Weights of a small GPT-style language model, trained from scratch on English Wikipedia: rotary positions.
Each number is 128 + 24 x the weight over the matrix's rms, rounded and kept within 0 to 255. Layers, rows and columns count from 0.

# layer 5 MLP up, 1536x384, rms 0.17, rows 652-678, columns 256-383
[[107 106 161 117 121 108 173 103 128 110 134 142 125  75 157 116 147 124 124 125 120 129 160 140 142 112  89 147 150 169 103 156 120 127 106 100 131 121 113  98 161 103 126 158 147 149 136 112 107 142 163 174 104 134 139  84  82 123 149 112  98 202 153 130 119  90 161 123 110 136 149 150 130 154 116  94  86 142  48 182 133 137  93 134 107 104 127 203 170 101 119 126 165 143 148 164 156 178 127 193  81 156 162 121 107 131 115 181 141  91 147 125 148 110 145 116 156 120 103 131 170 122 153  84 116 129  99 134]
 [149 174 131 112 150 145 126 131 157 151 128 163 104 168 139 132 143 186 128 115 137 103 168 136 135 118 128 158 114 104 138 143 119 141  94 171 109 158 151 152 165 121 102 126 124 110 110  92 120 144 120 163 134 149  88 147 133 128 129 133 123 111 116 132 188 135 120 140 123 158 110 150  99 151 152 162 166 127 131 119 168 136 109 130 120 145 151  89 172 165 121 126 118 123 129 144 114  76 155 136 111 189 114 149  91 143 150 131 144  93 113 183 119 141 103 156 102 166 145 122  87  95 135 125 117 110  98 125]
 [117 168 161 146 149 132 115  92 115  77 125 129 137 135  91 170 151 137 164  97 128 146 126 147 156 165 141 126  87 151 144  88 131 104 111 108 155 132 111 151 137 176 171 111 112 116 117 148 112 134 107 109 139 148 126 100 129 143 122 162 111 105 128 135 116 148 140 123  62 142  70 133  93 130 154 114  89 145 151 136 136  99 127 155 104 122 141 111 126  90  78 115  96 147  90  88 119 113 176 165 119 121  96 128 118 131  83 155 145 110 125 136 131 130 131 112 164 185 102 102 163 169 150  94 142 144 113 130]
 [ 98 115  94 170 138 163 131 122 133  84 116 162  74  93 156 109 124 140 131 125 159 174 134 146 168 108 137 150 155 132 167 103 121 105 111 208 153 142 143 111  95 166 143 140 122 117 113  85 115 112 113 138 131 135 101 124 102 116 173 139 139 112 124  97 120 186 130 128 164 129  94 148 172 147 109 133 135 133 142 109 142 129 118 148 104 129 118 113 175 129 165 126 108 108 117 150 152 150 113 142  98 103  90 138 125 117  91 115 119 125  92 125 135 162 128  89 108 122 127 154 147 123 125 116 144 164 126 117]
 [112 169 101 133 104 113 112 110 132 150 119 123 108 196 151 135 119 110  84 118 123 114  86 104 161 135  96 131 165 127 174 116 153 114 128 140  99 136 108 145 130 120 118 135 142 102 119 145 122 102 108  90 108 128 108  97 111 119 123 107 104 107 117 130 158 124 170 110 108 114 145 156  70 115 106 165 139 111 149 153  89 127 102 120 121 101  94 157 166 140 102  62 119 121 123 183 138 124  84 136 139  90 130 129 148 107 105 108 124 106 138 124 115 117 171 190 138 148 122  86 148 151 136 135 139  58 156 124]
 [153  96  74 171 183 141 134 132 124 136 143 133 110  81 146 152 157 171 132 144 134  95 110 115 131 128 140 150 126 136  98 119  63 151 133  98 131 132 110 112 127 127 129 143  94 125 154 127 120 123 141 128  90 141 178 119 145 178 147 118 115  96 161 126 148 131 128  88 119  87 144 109 138 132  95 123 110 166 141 124 114 121 115  94  89 121 176 155 148  83 147 116 123 102 116 108  81 151 137  98 137 142 106 108 125 140  91 116 110 102 134  65  86 122 115 156 100  78 146 162 104 167 115 134 151 113 117 134]
 [128 177 152  95 116 180 107 119 106 143  95 105 151 122 106 101 133 186 122  80  93 154 116 143 108 145 126 151  90 109 117 160 139 173 136 108 118 146 138 114 109 121 104 102  94 154  87 116 109 144 138 147  81 163 145 139 111 169  94 148 185 128 107  82 138 117 136 183  87 118  85 123 182 146 157 132 146 149 166 126 142 120 160 152 125 164 149 152 121 135 125 180 109 144 131 132  91 138 113 113 103 102 117 145 140 168 119 133 115 119  81 143 110  85 143 110 121 123 117 138 115 166 128 138  92 137 161 102]
 [152 136 124 130 108 155  78 124 124 139 103 162 139 124 135 107 183 147 119 145 113  77 143 126 128 113 127 127 140 113 148 121 140 109 124 128 119 163 122  91 147 108  81 133 150 155 124 129 131 136 157 111 110 121 128 141 152 156  94 108  93 160 124 141 143 116 131 118 176 134 141 101 149 113 190 120 181 177 135 101 111 112 148 144 119 153 121 144 129 161 105 107 155 134 156  92 135 141 118 116 151 147 165 179 112 119 160 120 115 111 169 109 109 166 116 119 119 142 137  86 155 132  75 116  64 125 127 100]
 [119 158 114 141  93 135 133 120 110 136 140 126 137 124 114 136 144 135 152 133 109 147 129 163 117 134 131 136 122 104 140 157 105 144 159 138 110 145 164  95 104 135 132 179  84 134  90  97 111 101 132 109 131 127 169  99 120 152 132 134 128  89 171 127 156 123  93 117 111  99  81 115 113 129  86 143 126 120 130 123 188 139 156 121  82 137 143 108 160 108 144 114 138 151 174 146 115 127 141 136 121 122 133 128 113 174 144 170 110 172 120 106 135  92 136 110 112 172 130 140 137 132 130 117 115 161  89 136]
 [108 105 154 140 161 164 107 119 131 112 126 158 149 145 107 129 126 123 124 127 118 102 145 104 131 153 118 140 107 140 144 130 168 127 130 172 135 139 100 110 143 162 158 133 154 158 104 121  98 134 115 141 140 132 133 120 122 107 130 133 121 123 126 112 149 134 132 114 134 163 152 117 152 143 138 165 111 103 152 101 140 150 109 130 122 135 109 120 125 112 112 117 132 123  99 107 146 119 118 134 109  92 134 105 102 127 126 136 134 141 139 106 137 113  89 129 144  97 123  76 111 125 142 121 141 120 112  90]
 [127 111 111 134 156  98 106  85 114  96 126 167 127 109 136 124 165 112 126 143 161 162 104 114 132 158  89 125 182 142 151 143 107 136 134 112 123 131 116 108 104 124 110 178 130 133 117 149 142 111 119 124 140 128 126 126 138 116  64 127 131  95 137  95 116 134 135 125 136 120 121 145 143 131 131 165 122 109 107  79 119 120 128 147 120 104 135 139 121 140 133 148 144 157 134 128 129 101 172 152 135  97 162 127 121 132 124 121 114 157 113 169 136 124 136 174 117 111  77 125 111 134 118 138 156 167 134 127]
 [105 164 131 117 122  90 130 137 105 113 182  85 128 159 125 104  93  93  81 145 129  94 125 113 143 127  94 147 147 137  96 163 120 127 156 118 139  69  80 109 139  65 141 175 132 127 128 179 110 146 164  89 129 118 124 113 122 105  92 127 106 111 106 140  70 156 127 142  92 139 153 126 140 140 109 165 115  94 125 113 116 103 166 102  91 105 117 125 148 148  89 130 107 145 110 115 152 128 143 134 125 132 141 136  92 121 127  83 113 125 106 109 104 142 152 176 130 150 101 179 146 154  79  98 156 103 127 146]
 [135 142 135 121 128 120 126 163 145 123 134 132 152 122 117 166 129 107 136 114 107 138 119 184 100 153 117 140 119 125 117 130 144 130 102 144 138 138 177 113 114 146 101 126 121 107 170 123  84 146 129 119  89 115 126 148 130 133  99 111 173 143 144  39 100 114 187 107 136 158 187 100 124 143 157  56  97  74 121 129 116 151 126 145  93 109 187 134 138 162 107 136 154 107 169 146 120 121 112 179 103  81 136 116 145 103 123 106 116 131 128 106 165 101 156 136 165 145 142  91  86 111 145 108 133 121  86 146]
 [151 132 107 120 159 152 131  70 144 173 141 123  95 141 132 134 130 161 174 174  82 121 103 126 120 138 148 141 117  96 139 137 115 120 118 155 124 149 106 122 135 117 114 130  76 112 170 121  96 134 130  87 132 120 123  88 173  91  86 111 134 118 101 109 127 153 137  68 137 120 101 145  83  94 167  91 107  90 203 128 129 145 131 119 126 116 134 115 124 120 128 119 140  96 127 153 164 106 109 154 126 121 124 168 134 131 130 130 144 147 113 112 123  87 191 124 145 156 149  94 111 129 105 136 121 164 138 138]
 [ 92 139 123 123 138 138 133 142 104 149 167  95 146 136 147 131 127 115 111 101  87 109 136 105 117 132 106 147 121 159 117 145 135 140 152 114 160 133  95 163  84 135 138 161 170 109  95 126 174 139 125  93 123 115 129 112 132 136 127 131 122 122  95 112  97 138 149 125  94 168  98 118 144 116 125 154 119 119 114 124  92 117 116 109 100 107  96 136  72 149 104 152 104 150 125 135 125  89 124 122 166  88 119  89 138  83 144 129 134 144 137 172 103 126 152 145 121 141 139 139 117 134 150 148 104 119 131 108]
 [153 128 141 147 126 163  89 122 157 133 108 142 116 100 144 141 134 133  83 183 104 104  98 152 132 134  93 110  88 138 117 144 160 111 105 138  82  92 126  85 118 135 120 123  98 148 127  76 104 116 129 109 137 152 160  79 155 128 111 127  98 133 103 123 128 130 148  66 178 112 163 104 129 110 122 169 147 117 143 137  96 129 156 166  98 110 155 150 178 127  85 119 169  82  80 101  97 147 129 149 106 160  91 145 141 125 127 150 138 141 133 130 122  96 106 113 133 161 111 136 104 139 117 149 113 124 106 109]
 [110 111 133 126  94 113 160  96 157 146 174 100 148 131 129 110 109 107 149  92 136 126 138 151 175 108 136 161 143 120  77 102 159 142  78 157  97 157 115 118 124  94 145 127 113 138 147 124 109 151 149 110 134 107  71 126 128 121 139 138 130 162 124  89 109 132 120 130 101 153 142 138 131 132  90 135 134 120 110 111 107 135 105 199  92 152 113 117 129 166 137 148 140 127 127 113 149 135 101 118 147 150 130 121  97 133 149 100 130 116 177 129 128 150 126 116 123 144 100 155 113 127 161  80 179 131  96 120]
 [106 131 117 150 143 152 109 132 108 108 142  98 148 124 112 146 137 100  97 145 133 171 133 110 155 136 139 142 131 116 122 126 137 107 119 127  79  99 145 132 128 166 126 130 124 131 115  98 115 149  98 124 104 122 119 114  99 117 144 116 121 144 137 123  92 146 123  85 126 162 123 140 110 117 141  80 131 111 174 115 124  83 150  94 122 136  95 168  97 170 103  76 166 154 155 124 117 145 121 144 130  73  89 135 126 113 171  94 133 142 138 112 119 109 140 153 165 156 162 137 111 130 135 102 134 149 150 126]
 [105 156 151 110  87 118 127 120  91 110 121 116 143 123 121 123 116 123  79 129 140  97 132 149 151 110  95  93 112 118 120 128  68  84 115 150 100 145 119 134 109 136 110 136  95 114 110 171  91  86  97 125 142 104 113  83 126 166 124 155  75 147 159 121 135 141 125 112 110 121 124 137 141 116  79 124 144  65 113 134 129 144 138 121 155 104 137  97 104 149 136 135 132 113 149 129 110  89 134 138 165  78 140 153 126 109 130 153  95 102 100 139 137 157 153 120 123 121 168 141 102 133 121 172 145  82  95 123]
 [157 135 150  89 152 133 140 114 159  99 133 125 102 177 121 101 138  98 121 126 149 148 113 106 109 171 101 146 123 128  53 157 105 177 166  85  81 158 138 151 117 138 182 112 121 128 176  95 146 120 130 126 134 106 130 138 147 158 123 167 136 105 106  80 147 108  86 113 127 119 146 143 117  84 164 115  92 108 103  47 128  99 121 126 131 101 143 133  79  96 140  93 114 100 145 134 105 153 141 137 132 108  82 114 157  92 179 146 138 154 108  69 139 124  72 144 108 152  99 145 120 108 148 145 159 103 134 145]
 [127 132 126 126 130 126 122 135 120 151 123 135 143 134  87 135 140 126 125  84 106 119 117 105 120 130  79 132 166 121 117 118 118 110 153 118 106 166 100 137 137 163 126 136  76 196 132 144 150 123 118 132  94 147 144 131 157 100 115 110 141 123  85 148 154 163 109 144 104 121 132 121 206 156 106 124 135  81  75 137 157 109  87  98 121 135  72 139 140 133 124 209 132 130 155 166 165 149 178 138 114 143 167  89 136 114 137 109 121  86 143 151 141 156 154 137 122 108 112 109  80 134 110 168  72  93 161 105]
 [112  90 133 118 108 121 134 123 118 130 125 118 115 129  97 138  95  96 137 169 162 123 107 139 152  80 157 160 120 105 107 149 156  89 208 118 107 147 146 152 105 169 114 136  94 136 118 152 135  74 114  96 129 169 168  88  92 121 120 117 100 119 135 148  81 108 110 135 147 119 143 116 124 145 140 145 138 118 103 111 124 133 120 166 131 155 155 117 130 119 129 110 124 155 103 131 129 133  94 138 121 145 131 100 121 137 116 124 101 133 118 123 127 142 123 128 133 140 150 144 121 171 141 141 137 147  99 128]
 [132 160 131 121 156 130 119  86 136  99 106 138 115 149 108 101  98 159 111 150 124 173 158 131 118 117 122 110 166 136 139 133 117 137 128 167 172 149 151  89 134 149 175 149 168 102 183 106 129 106 150 149 114 176 174 112 124 138 112 154 110 128 103 141 119  98 145 112 136 139 115 113 124 127 118 120 173  89 118 113 139 112 124 106 135 126 125 100 124 100 114 138 154 138 105 130  78 128  97 139 143 139 135 119 105 199 129 143 117 106  95 163 108 108  91 118 189 135 119 100  92 133 160 133 153 122 104 115]
 [137 166 110 165 103 110 100 148 122 131 116 114 124 106 161 103 140 128 122  88 165 142 117 113  94 120 176 166 120 115 157 125  98 121 128 135 101 149 112 143 169 132 118 114 143 130 120 132 102 147 147 129 121 110 100 132 122 147 139 182 120 122  97 116 109 140 124 112 116 103 100 102  89 132 124  68 185 108 156 177 121 175 164 174 157  93 133 147 164 115 130 126 144  96 119 101 143 169  42 128 178 153 101 110 107 158 135 126 151  90 162  95 144 124  87  76  90 140 121 136 109 131 149  92 110 121 151  91]
 [105  94 125 110  77 110 126 103 125 114 141 150 136 109 175 123 146 150 148  97 160 128 142 136 169  66 163 133 137 113 150 162 106 133 144 117 108 132 139 127 109 138 139 134 144  95 110 114 137 166 150  93 126 149 155 111 133 153 106 113 133 129  88 130 136 110 132 114 152 141  61 122  94 105 129 111 176 158 103 167 147  87 106 144 155 108 147 144 139 126 153 101 117  88 140 172  90  99 132 162 104 114 146 120 114 113 105 122 152 158 151 112 108 113 110 153 111 132  95 132  94 120 123 136 103 140  68 127]
 [172 126 110 120 119 147 145 125 142  99 122 137 130 141 133 146 128 147 151 124 129 116 126 140 113 154 109 128 103 133 152 187  86 131  91 103 134 164 142 129 140 114 124 110 131 121 152  92  74 160 157 125 113 168 110 119 116 110 152 119 101 135 107 102 137 128 139 132 138 149 103 113 134  93 155 155 182 101 134 145 118 132 122 140 118 130 116 115 124 125 131 163  96  89 104 144 123 152 134  99 109 159 123  96 122 147 125 101 130 135 136 138 143 127 117 111 140 121 168 121 127 114 108 139 115 152 166 126]
 [ 94 110 148 147 111 145 146  86 118 147 103 156 147 121 100 152 121  96  75 132  87 138 130 125 155 127 153 114  98 160 103 141 114 194  92 112 105 142  94 152 132 117 165 111 139 158  68 127  95 173 147  83 142 147 141 125 145 157 122 117 194 149 100 121 115 116 116  96 108 126 136 112 121 129 163  77 157 124 108 143 154 124 137 108 119 110 111  81 126 140 142 107 121 136 158 121 131 170 133 124 122 122  99  86 145 142 107  96  92 141 124 134 121 133 151 127 116 158 116 180 142 169 142 148 128 127 123 154]]
# layer 5 MLP down (transposed), 1536x384, rms 0.171, rows 652-678, columns 256-383
[[156  87 176 144 140 108  91  92 105 128 158 120 112 179 111 102 109 128  98 195 100 132 145 114 121  64 134 145 105 134 117  84 145  94 121 137 148  91 169 110 147 151 117 167 102 116 115 156 125 126 181 115 172 133 154 170 131 126 121 129 134 143 111 200 119 137 102 123  98 155 106 107 133  76  94 123 112 114  88 110  84 106 164 146 133 181 104 137 124 114 144  91 101 104 184  84  95  91 113  94 119 102 132 157 145 100 143 149  90 170  86 192 141 143 119 109 177 127 120 194 106 128 136 124 135 111 139  97]
 [110 130 143 131 130 100 108 141 131 160 132 159 155 166 147 126 104 102 101 139 134 175 116 100 127  95 154 131 138 152  98 112 115 126 120 123 111 124 145 138  99 116 141 139 136 140 139 109 103 120 129 133 116 100 120 143 143 129 160 173 124 155 147 104 137 115 112 127  98 124 153 153 135 111 113 149 169 152  94  81 131 127 121 157  93 153 110 134 149 113 100 127  92 114  77 131 123 116  97 109 121 117 119 136 138 117 139 169 116  89 101 112  87 142 136 130 176 178 145 130 140 139 172 100 101 133 118 152]
 [135  64  99  96 138 137 149 142 121  78 144 156  68 121 156 125 130 132 194 162 152 152 152 133 135 134 115  93 114  90 163 138  85 117 119 121 127 145 139 115  96 119 128 162 123 106 132 123 138 166 139 146 119 120 123 135 157 148 153 133 116 143 161 128 173 154 105 111 136 101 134 150 160 141 122 116 145 140 116 138 123 147 151 136 131 176 131 158 110 144 165 111 136 117 142 139 156 143 162 151 115 110 123 146 127 134 120 136 122 142 134 104 100 149 121 164 191 163 144 114  87 158 118 128 154  74 104 173]
 [156 149 106 116 138 143 102 132 125 143 144 144 132 114 117 137 130 139 111 123 101 140 120 188 124 105  91 102 143 138 116  84 166 116 116 125 183 166 153 130 141 123 169 164 131 124 158  64 144 139 135 118 127 145 116 151 165  95 163 135 187 154 101 132 109 149 117 170 178 166 132 131  73 142 107 126 120 126 141 124 151 132 123 118 120  90 136 107 155  93 107  93 149 123 135 121  95 128 130  93 150 149 140 165 119 100 103 175 113 127 158 150  97 120 134 146 146 142  45 136 110  95 125 101 138 144 111 145]
 [100 143  88 114 143 109 174 135 126 168 124  91 112  85 123 115 167 125  90 127 169 104 114 125 161 121 101 142 133  89 151 135 118 161 140 143 101 106 113 147 101 132  96 117 147  85 154 152 112  81 140 133 137 100 134  96 161 100 140 169 158 144 170 147 112  97 154 144  93 155 152 136 137 129 146 129 123 115 142 109 141 149 125 138 140 123 113 150 142  59 146 113 102 119 163 128 118 142 115 139 147 106  83 139 106 141 130 161 159 150 107 124 163 132 119 131 108 151 121 143 116 122 148 160 138 145 166 133]
 [139  98 170 119 124 149 128 124 116 118 114 124 155 109  90 123 162 122 145  99 152  84  99  97  92 139 119 143 113  86 138  95 138 116 143 142 121  95 110 175 118  69 148 113 103 128 156 120 103 102 125 151 135 143 165 106 139 130 115 125 161 101  99 166 149 152 106 160 107 145 143 112 113  82 122 150  90 144 148 126 133 101 104 158 115 100 157 151 139 168 108 116 115 152  78 117  74 106 176 125 107 158 146 134 141 151 146 124 137  81  83 140 163 104 105 156 107 117  95 133 143 115 123 122 146 146 111 142]
 [154  90 114 148 103 172 135 119 125 128 141 131 116 116 134 133 111 108 117 169 126 128  82  87 108 161  80 140 129 114  61 134 142 134 109 142 135 145 127 185  72 137  77 105 101 142 155 149 146 128 137 124 109 121 133 135 140 139 133 102 118 140 127 134 162 136 148 183  97 130 113 140 102 127 132  95  86  98 202 142 148 128 130 151 116  90 142 125 149 157 115 139 111 181 123 165 157 100 138 177 129 134 109 109  92 140 120 145 131 148 135 127 116 124 133  81 192 124 165 118 161  95 149 125 133 136 130 161]
 [119 102 110 144 120 105 103 108 106 102 146 137 126 129 109 112 144 114 122 128 103  85 102 131 130 126 129 110 117 153 137 149 104  84 185 139  93 153 115 101 125 113 148 121 124 122 125 129  97 124  63  89 134 131 115 173 190 125 155 167 113 126 138 121 154 148  62 115 172 157 147 132 119 134 135 156 133 114 157 106 127 153 160 126  98 197 128  78 145 149 139  99 156 138 117 156 131 123 111 122 124 122 167 144 147 116 122  86  69 158 110 134 164 161  98 152 156 135 134 145 143 139 139 143 146 125 131  76]
 [117 142  89 147 151 163 114 157  81 153  89 114 141  92 107 133 120 132 135 138 149 116 154 132 131 104 152  80 106 122 195 113 162 158 134 122 130 117  95 122 128 109 103 121 120 138 137 124 143 154 146 105 138 156 102 151 135 114 140 150 118 160 146 127 107 110 154 108 139  90  99 129 138 166 149 133 121 130 154 113 107 178 158 202  85 133 106 132 157 143 123 158 112 132 153 136 173 144 105 133 138  94 137 145 122 123 107 149 112 152 135 132 116 131 121 174 135 107 124 108 168 113 141 122 119 123 139 126]
 [152 152 151  83 173 123 126 119 152 104 167 109 159 136 143 152 135 174 131 164 145 143 107  83  97 153 109 128 114 119 103 141 146 145 112 138 147  99 113 176  99  94 147 104 124 141 117 148 136 145 160 156 137 117 127 104 147 101 130 111 108  85 126 104 123 161 140 122 122  90 136 129 129 126 124 127 110 171 179 116 176 103 130 110 122 127 132 144  76  84 104 116 100 127 111 113 134 112 147 158 149 129 133 104 129 137 134 100 124 130 136 100 140 130 153 129 114 107 174  77 186 111 122  91 147 165 154 100]
 [130 118 128 131 131 169 119 131 125 174 115  95 102 159 103 122  82 143 100  80 114  97 107 157  96 114 106 116 113  96 100 116 105 117 112 142 122 127 109 116 193 150 118 145 146 132 159 122 136 163 157 151 140 134  89 119 148 165 153 155 121 140 121 129 109 120 124 120 133 120 145 159  91 153 115 108 133 107 110 146 168 133 122 136  96 116 173 127 123 144 166 122 162 128 119 163 114 146  89 109 104 133 140  83 114 143 137 124 124 107  97 156 152 126 105 122 130 152 133 129 158 109 150  96  99 151 109 126]
 [144 111 110 173 163 106 108 136 152 140 150 139 139 142 151 121  95  75 141 103 106 133 130  75 173 136 140 118 122 107 168 110 162 116 122 134  97 129 148 137 152 110 109 139 154 138 138 131 139 142  89 131 124 149 120 119 102 142 128 160 179 124 115  78 149 143 129 131 138 179 123 133 139  72 139 103 151 115 125 134 169 108 157 146  96 145 158 114 135 109  73 159 155 141 121 104 133 105  80 153 130 126 140 124 121 114 131 153 168 121 156 143 122 137 145  88 122 162 122 120 132 145 184 131 162 148 160 193]
 [120  88 118 113 114 141 111 122 170 156 120 128 123 190 114 142 150 128 167 107 141  94 109 109 138 123 168 104  81 117 140 174 121 110 110 162 145 143 121 181 134 158 144 126 107 154 109 122  98 114 103 109 138 110 130  94  81 125 127 152 120 108 105 100 169 134 143 119 122 138  99 133 118  71 103 106 122  79 157  88 100  74  96 102 108 148 124 155 124 124 123  90 110 118 110 145 174 172 138 142 152 129 105 145 123 181 145 123 117 120 113 158 118 135 132 139 149 126 153 118 152 112 128 157 106 104 112 156]
 [119 168 148 113  94 122  67 131 119 136 137 142 153 124  66 142 154 116  53 119 117 118 129  87 174 105 104 130 127 135 147 134 128 111 156 123 163 138  97 104 179 141 105 103 165 129 150 151 104 101 166 164 168 148 159 146 121 111 167 159  86 114 115 156 135 110  85 125 125 119 121 148 167 107 111 139 143 155 116 134 146 135 114 139 138 107 102 158 161 156 120 147  93  98 105 112 129 140 101 134 148 171 149  92 171 156 151 141 108 141 118 146 171 156  90 143 116 122 148  73 130  79 132 110 126 123  96 132]
 [157 134 135 118 163  91 118 155 105 113 140  76 103 112 112 115 134 155 128 121 116  70  91 136 156 153 111 102 151  84  97 108 121 122 148 148 129 142  80 124 143  69 140 106 104 143 138  91  92 144 112 106 135 112  94 105 148 104  87 109 184 150 137  69 119 126 126 149 143 125 154  90 116 125 119 155 115 116 159  73 162 152 110 133 104 128 148 143 133 142 126 106 136 102 117 125 145  82 120 103 122 111 134 139 114 124 189 116 103 148 114 133 126 106 137 113 140 145 152 157 130 118 111 140 128 131 173 144]
 [122 134 149 147 159 115 131 163 128 129 124 154 134 155 105 117 174 120 164 115 128 173  99 166 117 119  86 115 122 128 153 105 105 144 150 140 139 110 115 105  78 126 127 166 120 118 154 124 174 102 176 101 169 103 130 125 118 144  81 100 113 144 123 133 175 131 140 150  89 146 142 148 163 125 145 129 100 137  85 152 125 147 149  94 149 113 127  96 139  90 122 120 172 101 168 155 133 125 103 154 124 133 170 115 132 103 121 106 123 150 148 141 117 121 154 140 144  71 129 145 136 107 163 153 160  89 124  92]
 [102  89 144 147 157 163 171 177 134 183  84 163 103 145 157 150 125 131 138  85 144  90 143 124 125  93 132 128 133 151 154 177 102 159 139 126 150 151 180 161 113 115 105 138 119 125 121 126 128  99 138 104 145 120 139 104 140 117 142 143 119 113 153 193 125 115  92 137  96 101 146 113 150 114 141 106 126 177 111 150 122 173 121 131 113 118 178  89 112 127 148 113 122 119  96 136 121 165 160 121 101 156 140 131 177 152 130 155 168 141 110 132  97 170 140 180 106 110 115 130 146 130 126 136 123 166 192 143]
 [155 153 122 119  96 115 163 155 143 136 127 105 141 136 127 154 137 180 110 128 141  79 117 116 146 146 114 128 115 155  94 112 138 137 111 156 132 150 119 168 125 147  77 188 175 129 159 124 103 125 119  97 118 141 100 108 118  90 133 122 171 156 169 159 124 126  97 115 139 133  85 100 130 129 124  98 156 124  70 129 119  98 104 120 107 142 109 171 141 159 134 137 120 130 117 122 151 113 143 116 128  88 145 132 157 128  87 192 124 114 137 100 115 126 127  91 111 112 137 173  94 139 160 113 132 101 104 167]
 [134  70 167 121 114 152 157 126 119 138 100  75 111 139 135 149 192 131 122 113  90  96 119 111 168 128 111  98 139 111 129 117 137 139 133 134 118 123 123  83 111 137 144  78 129 124 166 119 131 186 123 151 131 123  82 117 171 154 110 141 159  99 174 170 155 105  93 105 119 110 144 126 143 152 148  88  64 172 102 158 167 114  86 144 114 136  76 130 159 126 107 113 149 142 121 124 115 135 150  65 151 139 125 120  94 166 152  98 138  94 115 126 106  92 150 109 106 137 103 139  69 153  95 103 146 107 132 113]
 [126 132 172 135 106 159 116 108 126  90 153 121 117  90 149 121 107 105 106 127 142 148 150 108 109 140 112 116 178 152  93 126 132 111 163 110 123  99 153 142 142 142 142 126 189 140 151 143 128 129 100 121 108 131  93 136 162 166 129 111  68 145 143 110 160 143 125 101 127 131 162 155 147  98  88 124 116 101 100 127 163 122 134 113 122 134 156 129 131  94 102  92 116 102 125 128 136 134 140 110 145 133 168 142 120 118 148 141  86 156 100  84 115 120  87 153 181 110  92 142 114  62 150 152  71 158  85 106]
 [166 161 124 192 114 155 137 142 141 107 134 156  68  81 129 148 110 121 169 185 148 127 113 146 125 161 150 117  85 113 122 167 155 136 109 140 146 100 119 159 154  83 103 130 172 120 128 135 103 137 125 158 125 155 120 101 188 158 115 124 122 156 133 117 108 110 148 101 152 164 103 110  78 108 116 149 135 148 185 122 157  99 166 126 113 132 172 110 130 117 135 127 126 103 112 139  90 121 125 138 148 115  83 136 127 155 116  81 165 140 101  94 104 127 130 129 133 152 158 186 170 124 113 113 124 113 139 144]
 [143 119  82 125 124 145 163 132 126 151  88 117 140 107 110 141 137 117 166 104 126  82 129 112 114 138 146 118 164 109 115 174 142 112 169  85 113 140 132 178 102 115 119 136 104 127 113 166 106 128 118  92 161 119 141 115  92 155 117 119 149 109 131 106 128  96 156 108 171 180 114 159 122 128 100  95  90 124 111 137 124 101  84 105 140 139  96  88 108 122 121 156 106 173 164 129 134 202  98 141 123  86 155  62 104 114 158 112  99 131  87 120 120 136 147  71 152 131 146 143 133 129 126 137 130 127 135 125]
 [126 143 118 119 134 119 156 139 126 145 145 137 126 121 144 146 121 175  92 140 120 115  94 150 137 136 140 167 165  92 106 164 150 132 108 126 126 109 108 119 128 139  99 131 132  94 113 114  83 122 160 118 152 189 101 155 168 115 143  97 145 128 117 138  98 105 133 148 151 158 129 139 110 148 124 133 149 101 142 109 114 147 147 136 108 158 149  81 107 123 120 110 112 128 182 121 112  91 123 177 140 134 113 156 142 180 142 128 115 112 163  97 144 146 117 141 169 131 126 135 133 121 135 131  87  98 115 116]
 [142 118 101 127 129  77 107 124 126 179 113 148  85 141 146 100 144 145 124 111 153 177 152 130 112 153 143 145 121 170 123 131  63 148 130 123 132 146 166 185 120 150 134  85  81 145 136 140 125 149 142  98 126 131  97  86 141 128 143 199 139 129 124 137 154 116 134 101 151 116  78 116 108 128 149  77 146  96 165 148 151 114 137  96  92  92 131 138 102 128 155  84 139 108 131  95 100 167 116 134 133 117 141 136 116 128  90 144 109 154 131  86  62  93 137 147  97 130 142 118 146 193 126 173 114 124 142 150]
 [ 84 103 153 148  92 105 123 157 128 163 127 113 145 123 121 165 137  73 115 112 146  96 120 124 109 106  96 140 165 135 114 127 171 157 152 105 123 130 119  86 116 127 156 167 114 130 174 161 125  92 132 150 181 119 132 132  95 127 142 102 139 139 107  62 125 142 149 101 143 138 115 116 137 124 127 102 177 145 105 136 113  98 115  81 194 129 128  99 139 157 135 102  89 110 178 101 135  90 128 147 100 121 129 143 129 132 115 103  70 105 130 162 129 133 117 169 115 118 136 101 102 151 150 121 145 108 132 162]
 [ 98 133 142 101 146 133  97 126 135 111 110 133 134 108 131 115  76 141 110 119 162 174 122 100 137 145 143 110  97 141 121  88 159 141 148 108 111 130 123 126  91 113 183 133 154 102 110  87 156 105  97 152 137 148 107  97 115 143 117 138 141 127 115 142  82  99 180 121 150 103  85 142 152 130 105 137  95 148 129 146 158 158  95 122 148 100 115 117 125 123 118 140 165  78 114 122 127 123 112 114  74 117 146 133 104 148 121 125 102 119 109 145 160 133 143 164 127  99 138 115 130 197 107 123 150 134 138 143]
 [134 148 144 127 141 121  98  88 125 133 160 121 113  91 123 143  98 128 136  89 100 155 104 123 104 113 165 130  96 130 154 137  97 131 115 145 132 117 146 117 125 128 162 132 133 103 168 118 131 111 126 176 110  91 173 109 114 148 132 145  87 145 122 129 140 125  80 136 121 152 157 150 157 116 117 109 121 132 105 138 126 113 109 100  98  93 123 165 144 148 128 144  78 112 122 135 146 132 147 111 111 140 142  97 151  93 150 104 125 150 145 142 110 106 162 178 124 113 104 117  92 133 144 152 120  94 154 159]]